Weights of a small transformer language model.
Size: 21 layers, 8 heads of 64, vocabulary 8192, 97.2M parameters.
Architecture: LayerNorm before each block, learned positions, biases, untied embeddings.
Training: 738M tokens, 5633 steps.
Each number is 50 + 10 x the weight over its row's rms, rounded and kept within 0 to 99. Layers, rows and columns count from 0. The size before them is the row's rms in percent of the matrix's.

# k: layer 11 attention key, 512x512, rms 0.0673, rows 205-229, columns 0-63
# q: layer 11 attention query, 512x512, rms 0.0658, rows 206-229, columns 0-63
k205 114:49 58 38 39 41 40 44 36 38 35 51 38 37 47 39 54 59 48 55 35 36 49 59 58 49 75 41 41 46 43 48 55 42 48 66 32 38 54 60 54 73 49 54 61 42 53 53 59 46 56 52 46 65 51 43 56 42 29 64 81 62 45 43 48
q206 108:70 56 56 35 62 29 51 50 39 69 53 61 40 52 48 55 62 59 41 41 45 55 42 43 54 49 45 38 67 49 60 52 48 57 45 35 53 52 46 47 33 36 47 62 72 48 53 44 42 40 56 40 52 30 47 45 41 38 44 42 31 42 49 61
k206 106:45 50 69 56 44 44 43 49 49 74 29 56 31 46 42 53 49 49 39 37 51 77 41 39 61 61 60 38 65 46 43 48 56 34 60 59 42 44 59 53 59 46 57 44 61 56 18 33 48 46 45 68 65 55 48 48 55 35 54 75 27 48 58 49
q207 116:78 57 50 32 60 48 66 61 44 35 70 44 50 38 46 57 45 46 52 46 44 57 62 35 48 55 59 71 50 46 50 52 57 42 63 50 40 62 46 38 48 57 61 53 46 48 58 52 59 32 51 53 64 43 58 67 43 52 37 46 29 62 42 48
k207 112:56 45 45 45 49 44 55 61 45 54 51 48 48 58 50 55 48 56 45 62 52 41 69 45 45 34 61 55 49 40 39 50 45 53 48 57 27 40 36 55 31 63 30 37 30 62 39 46 50 42 49 57 63 66 49 49 35 73 47 71 45 70 52 48
q208 117:59 61 52 57 55 55 49 54 42 46 62 56 49 41 49 38 55 58 37 70 42 38 61 49 57 43 39 57 50 42 42 58 36 68 66 60 44 62 57 56 46 46 42 61 58 71 47 35 55 44 32 52 65 46 60 54 50 42 42 36 45 65 47 25
k208 113:47 62 55 54 56 54 63 70 59 41 54 50 63 63 41 39 58 45 44 43 62 61 49 33 44 56 58 54 52 72 33 46 62 62 55 62 44 47 54 39 48 27 52 60 39 47 54 28 72 65 46 72 44 55 52 57 63 40 43 46 56 38 47 41
q209 112:53 60 36 43 38 49 44 39 42 44 54 53 76 44 34 57 66 48 60 58 36 45 50 33 54 51 56 54 57 46 51 50 40 53 65 47 56 54 46 40 59 69 60 55 55 45 55 51 51 68 50 56 59 44 37 50 34 36 45 48 40 40 36 40
k209 110:48 31 63 59 33 53 32 37 51 49 60 68 57 68 55 63 45 41 48 56 64 43 59 45 54 76 60 44 56 43 66 23 39 48 58 63 40 41 52 36 49 47 52 46 44 55 46 57 46 38 44 51 36 30 63 63 32 52 45 47 44 46 42 45
q210 112:45 38 51 53 34 59 60 59 51 48 50 40 43 63 38 55 45 43 63 40 43 47 50 54 39 67 40 42 53 40 52 45 52 53 63 71 38 58 55 25 60 46 39 52 44 52 39 57 47 46 71 60 53 50 69 48 48 52 52 42 49 44 48 41
k210 110:44 55 38 77 47 63 55 54 60 50 59 47 69 37 63 55 40 44 57 59 49 65 42 60 63 65 39 50 52 40 35 51 54 69 43 39 64 37 42 43 50 56 56 29 58 32 37 23 41 56 57 66 41 77 43 38 61 52 48 42 36 42 65 48
q211 109:53 51 66 57 39 56 61 41 37 59 65 58 39 44 46 77 60 28 57 40 58 61 43 52 44 42 47 41 49 60 60 63 53 59 39 72 51 33 54 54 59 38 43 58 43 44 50 62 63 37 44 56 58 42 44 53 53 43 63 48 41 57 51 64
k211 101:50 32 47 54 40 63 55 38 48 52 57 55 61 48 48 38 54 62 24 46 57 50 37 47 50 49 57 42 41 60 57 49 52 47 44 54 54 42 72 46 24 51 48 49 65 54 64 53 43 45 49 51 68 45 65 41 56 36 75 52 45 43 60 44
q212 115:44 51 44 69 45 55 62 45 43 42 74 54 38 58 55 47 42 36 46 31 49 52 48 68 58 46 33 66 46 57 65 35 41 40 52 41 56 61 48 41 46 55 54 39 49 71 62 44 41 62 55 54 59 36 60 46 45 28 57 56 41 53 59 53
k212 114:48 57 65 53 31 72 61 50 44 53 49 38 49 52 42 37 56 48 56 46 53 42 51 40 47 32 55 54 46 48 45 51 58 49 68 63 47 29 59 45 38 53 56 36 64 48 58 56 57 57 52 45 47 53 58 46 46 50 49 71 58 64 29 50
q213 116:63 38 65 64 39 61 59 53 44 47 53 60 35 52 56 43 62 48 54 41 59 38 49 61 59 44 38 61 53 43 47 44 46 54 56 39 47 37 63 51 57 59 40 55 55 41 44 53 55 28 40 39 52 51 51 48 52 42 52 71 66 30 51 56
k213 115:72 55 55 34 67 50 59 62 74 63 53 66 64 45 68 48 53 50 53 47 47 50 54 58 60 47 58 39 44 54 53 54 49 46 42 46 56 54 43 57 38 38 57 53 51 56 43 23 61 68 68 45 44 47 49 46 35 57 53 39 47 49 65 49
q214 112:59 49 49 42 45 16 24 46 54 65 47 60 63 60 57 58 51 44 54 48 62 66 41 50 60 58 55 51 43 54 44 52 52 46 58 50 55 38 55 52 43 57 41 52 60 62 44 56 53 51 47 44 57 45 48 64 38 46 37 71 53 49 43 42
k214 112:42 43 48 45 41 48 33 46 52 65 48 39 54 49 65 37 40 54 50 31 66 34 41 57 39 43 41 50 29 40 34 32 57 48 60 43 44 59 36 55 46 40 51 55 50 59 46 40 49 43 51 43 50 52 52 41 54 70 39 39 40 48 69 47
q215 115:50 37 54 32 34 45 44 45 53 66 52 55 59 41 52 57 59 69 59 41 59 53 48 54 51 42 50 62 74 49 54 61 43 45 52 49 44 56 51 42 54 53 46 47 40 41 30 38 49 50 38 52 30 53 58 83 40 55 51 45 45 37 37 47
k215 115:41 45 40 21 46 39 30 38 42 57 57 56 49 70 48 58 50 46 50 58 43 32 58 50 51 42 62 62 54 35 46 49 54 32 56 48 58 55 62 41 41 56 58 55 59 49 44 48 49 37 45 46 46 43 42 64 43 35 34 61 49 53 52 62
q216 118:35 65 42 28 57 45 37 51 65 34 72 46 54 60 52 37 46 67 42 48 60 54 51 54 40 36 50 53 51 63 50 46 33 42 63 47 52 64 61 44 52 56 48 55 70 59 63 55 48 49 49 44 50 44 49 46 64 36 51 44 64 59 35 50
k216 117:62 56 51 49 57 44 45 75 56 39 40 60 51 46 51 46 47 51 46 47 51 49 61 56 58 61 31 61 54 60 51 43 37 34 44 47 58 62 70 39 45 46 53 60 59 75 71 66 48 54 53 37 51 66 28 53 41 69 57 55 36 50 46 49
q217 115:48 36 58 53 62 47 75 66 48 65 39 45 65 59 49 60 44 52 37 41 48 44 52 52 64 56 41 47 65 26 52 37 55 45 42 58 63 40 37 36 53 62 36 52 52 36 47 47 52 33 65 53 44 38 61 52 33 64 62 47 64 64 55 36
k217 116:42 52 31 53 43 46 35 77 54 54 66 54 51 63 35 60 50 60 47 50 31 53 45 49 69 45 65 29 50 42 50 43 43 45 54 44 47 44 46 45 59 43 47 53 38 40 62 55 53 30 54 53 42 33 34 62 60 50 59 65 41 50 56 58
q218 117:60 56 68 60 53 50 45 57 47 52 43 34 61 55 40 47 55 46 48 54 69 28 61 44 59 54 46 51 61 31 49 48 58 52 51 55 53 53 64 47 54 53 45 69 51 41 54 53 68 49 45 49 73 59 52 43 37 46 50 57 40 53 71 42
k218 116:54 28 59 44 48 61 58 32 51 55 76 38 51 48 53 56 41 47 39 50 70 53 52 66 34 27 47 55 50 49 40 74 38 39 57 41 68 37 52 47 48 57 58 50 42 36 62 55 57 48 21 55 62 64 48 64 56 37 40 46 51 48 50 21
q219 114:47 36 40 55 29 54 50 55 55 44 44 44 56 38 47 47 47 40 48 52 36 52 48 39 65 72 45 45 76 71 43 66 47 56 73 65 46 43 49 56 61 71 40 44 58 43 67 45 45 54 54 45 58 49 31 41 57 45 48 54 56 55 52 38
k219 111:35 47 59 50 39 44 64 52 37 48 52 35 60 43 47 54 53 58 22 36 46 46 58 52 47 29 50 57 51 41 46 57 57 38 53 48 43 48 45 44 69 56 53 58 45 61 45 47 38 47 60 64 38 41 43 69 33 43 47 19 30 54 43 57
q220 114:48 66 38 41 57 26 64 62 60 47 55 52 74 69 36 58 58 28 50 56 59 54 57 47 54 57 63 37 44 37 54 48 64 46 39 53 39 61 43 48 28 54 49 63 31 47 50 61 35 39 58 58 58 56 56 30 67 42 55 53 39 54 45 64
k220 112:47 33 44 59 48 45 52 33 41 36 47 52 45 52 66 35 46 69 58 41 59 50 52 48 59 64 58 35 37 43 41 53 51 57 41 47 69 59 57 31 50 66 54 39 41 37 46 51 41 51 55 49 51 66 54 26 73 42 34 46 35 51 49 34
q221 113:56 50 60 64 67 45 55 46 41 53 56 53 55 56 45 67 41 58 46 50 46 52 58 58 41 51 39 54 42 52 38 33 64 40 39 39 52 76 53 47 59 51 68 40 51 51 46 40 41 46 48 60 33 67 57 59 47 45 52 47 54 39 67 42
k221 116:66 60 43 21 52 45 48 48 33 53 48 56 62 57 48 55 37 43 39 52 42 56 43 51 50 56 42 58 52 49 38 44 52 37 48 57 50 48 41 39 51 58 67 46 66 47 37 55 58 47 65 58 48 28 32 46 72 53 43 44 46 45 54 52
q222 117:29 46 41 34 66 53 52 75 31 41 33 38 59 54 37 65 42 51 37 45 48 57 53 47 49 52 49 48 51 36 45 45 53 48 43 45 62 52 55 53 57 53 44 54 49 77 35 41 59 54 49 38 55 67 48 51 44 68 59 51 39 57 51 33
k222 118:53 32 44 63 57 57 34 72 56 60 51 43 43 62 58 58 51 58 43 39 53 46 51 48 51 65 68 47 28 73 37 49 57 57 55 50 42 55 34 49 45 37 48 38 71 52 53 56 64 41 57 36 47 47 57 71 56 42 43 51 51 47 51 49
q223 116:41 38 48 52 39 48 42 46 59 37 59 54 59 35 55 48 49 49 48 35 47 43 62 47 55 56 60 52 54 58 58 45 63 42 61 52 47 28 46 51 51 67 66 59 61 43 58 46 47 66 52 56 51 52 36 49 53 49 65 51 39 53 62 42
k223 117:34 40 65 59 75 63 52 66 27 62 53 39 52 65 50 54 61 29 46 55 50 41 49 41 46 72 38 59 36 44 57 66 54 36 42 52 60 78 39 44 49 50 60 63 39 72 39 45 29 67 61 38 49 51 53 43 45 45 61 61 62 52 48 38
q224 113:49 67 51 52 39 39 37 63 52 52 62 46 60 57 37 53 58 48 65 48 54 60 70 34 41 54 57 51 41 52 64 63 41 43 58 53 59 46 57 40 36 49 62 58 54 54 61 46 68 54 42 56 45 39 61 54 48 47 32 42 63 53 47 48
k224 113:54 36 56 52 49 49 46 52 47 51 41 39 57 33 46 36 49 66 51 44 65 53 52 34 54 29 53 40 43 37 47 54 47 42 55 62 49 59 69 57 61 61 34 39 46 66 30 44 59 52 34 47 51 45 50 47 56 36 40 57 56 45 59 53
q225 113:53 65 54 63 59 56 31 45 38 56 53 47 59 50 43 35 35 53 56 32 39 58 44 55 57 53 49 42 30 60 60 66 53 64 56 62 45 66 30 53 64 53 52 47 36 51 54 53 66 47 54 30 52 57 49 46 57 33 52 54 49 28 44 40
k225 115:49 68 42 41 61 53 52 48 38 53 52 67 65 53 49 43 63 52 46 46 36 60 39 59 41 51 28 43 50 58 51 44 59 68 52 42 60 59 63 45 30 52 76 77 48 67 51 64 47 61 37 45 57 40 58 34 49 49 62 51 39 51 44 50
q226 112:46 22 51 55 39 60 49 50 39 43 40 69 49 57 50 56 45 63 48 66 60 67 47 34 53 54 51 40 39 46 41 51 55 62 49 48 65 47 63 51 36 52 56 46 62 58 33 47 57 54 66 47 49 38 50 47 49 56 50 45 46 41 38 59
k226 113:67 75 48 48 49 43 46 48 41 63 51 52 47 52 60 61 44 52 34 47 47 49 48 63 57 59 44 54 64 52 55 50 73 49 64 60 53 49 46 70 51 45 58 39 62 56 44 45 48 44 47 54 63 46 53 48 39 57 37 58 34 47 34 55
q227 115:38 41 47 45 46 66 50 44 29 47 48 54 58 33 47 35 46 46 54 38 69 43 55 73 53 45 59 51 43 57 53 57 54 50 54 37 40 51 57 52 50 64 54 48 52 53 44 54 44 50 43 45 57 35 48 54 43 40 49 51 54 25 59 49
k227 112:60 49 53 55 49 35 66 45 36 52 45 41 60 63 44 43 40 64 50 46 53 59 40 51 59 50 53 67 47 46 45 42 36 54 49 59 56 56 60 48 46 58 60 63 39 51 65 67 65 51 43 66 48 57 49 48 49 72 53 59 45 52 60 63
q228 120:57 48 66 50 50 63 55 55 61 45 46 54 49 39 47 50 41 44 68 65 43 45 43 49 46 57 59 43 46 52 57 39 47 48 34 47 58 49 36 38 34 57 68 46 64 67 52 37 58 57 50 49 55 44 28 57 60 39 35 52 43 64 56 62
k228 113:42 44 53 52 51 32 36 49 49 62 40 59 52 60 50 57 61 34 55 44 43 45 54 67 66 41 63 52 53 40 49 49 50 51 49 26 58 47 53 61 50 42 57 46 43 61 62 41 43 34 67 58 34 57 49 36 54 49 48 52 53 35 30 38
q229 118:54 21 48 56 47 42 60 34 58 51 48 49 71 57 53 39 43 47 45 52 38 47 50 45 44 41 45 47 40 64 62 50 39 56 44 58 42 40 61 69 48 59 64 36 42 48 46 54 51 60 59 41 47 60 67 50 58 62 54 38 57 52 67 55
k229 113:55 41 63 44 49 35 53 62 54 52 48 59 41 50 48 47 49 43 47 58 59 65 52 59 52 67 51 58 50 46 51 39 48 54 51 60 36 38 23 33 62 46 25 51 42 45 47 60 35 65 40 31 56 48 61 53 38 26 66 56 60 43 54 51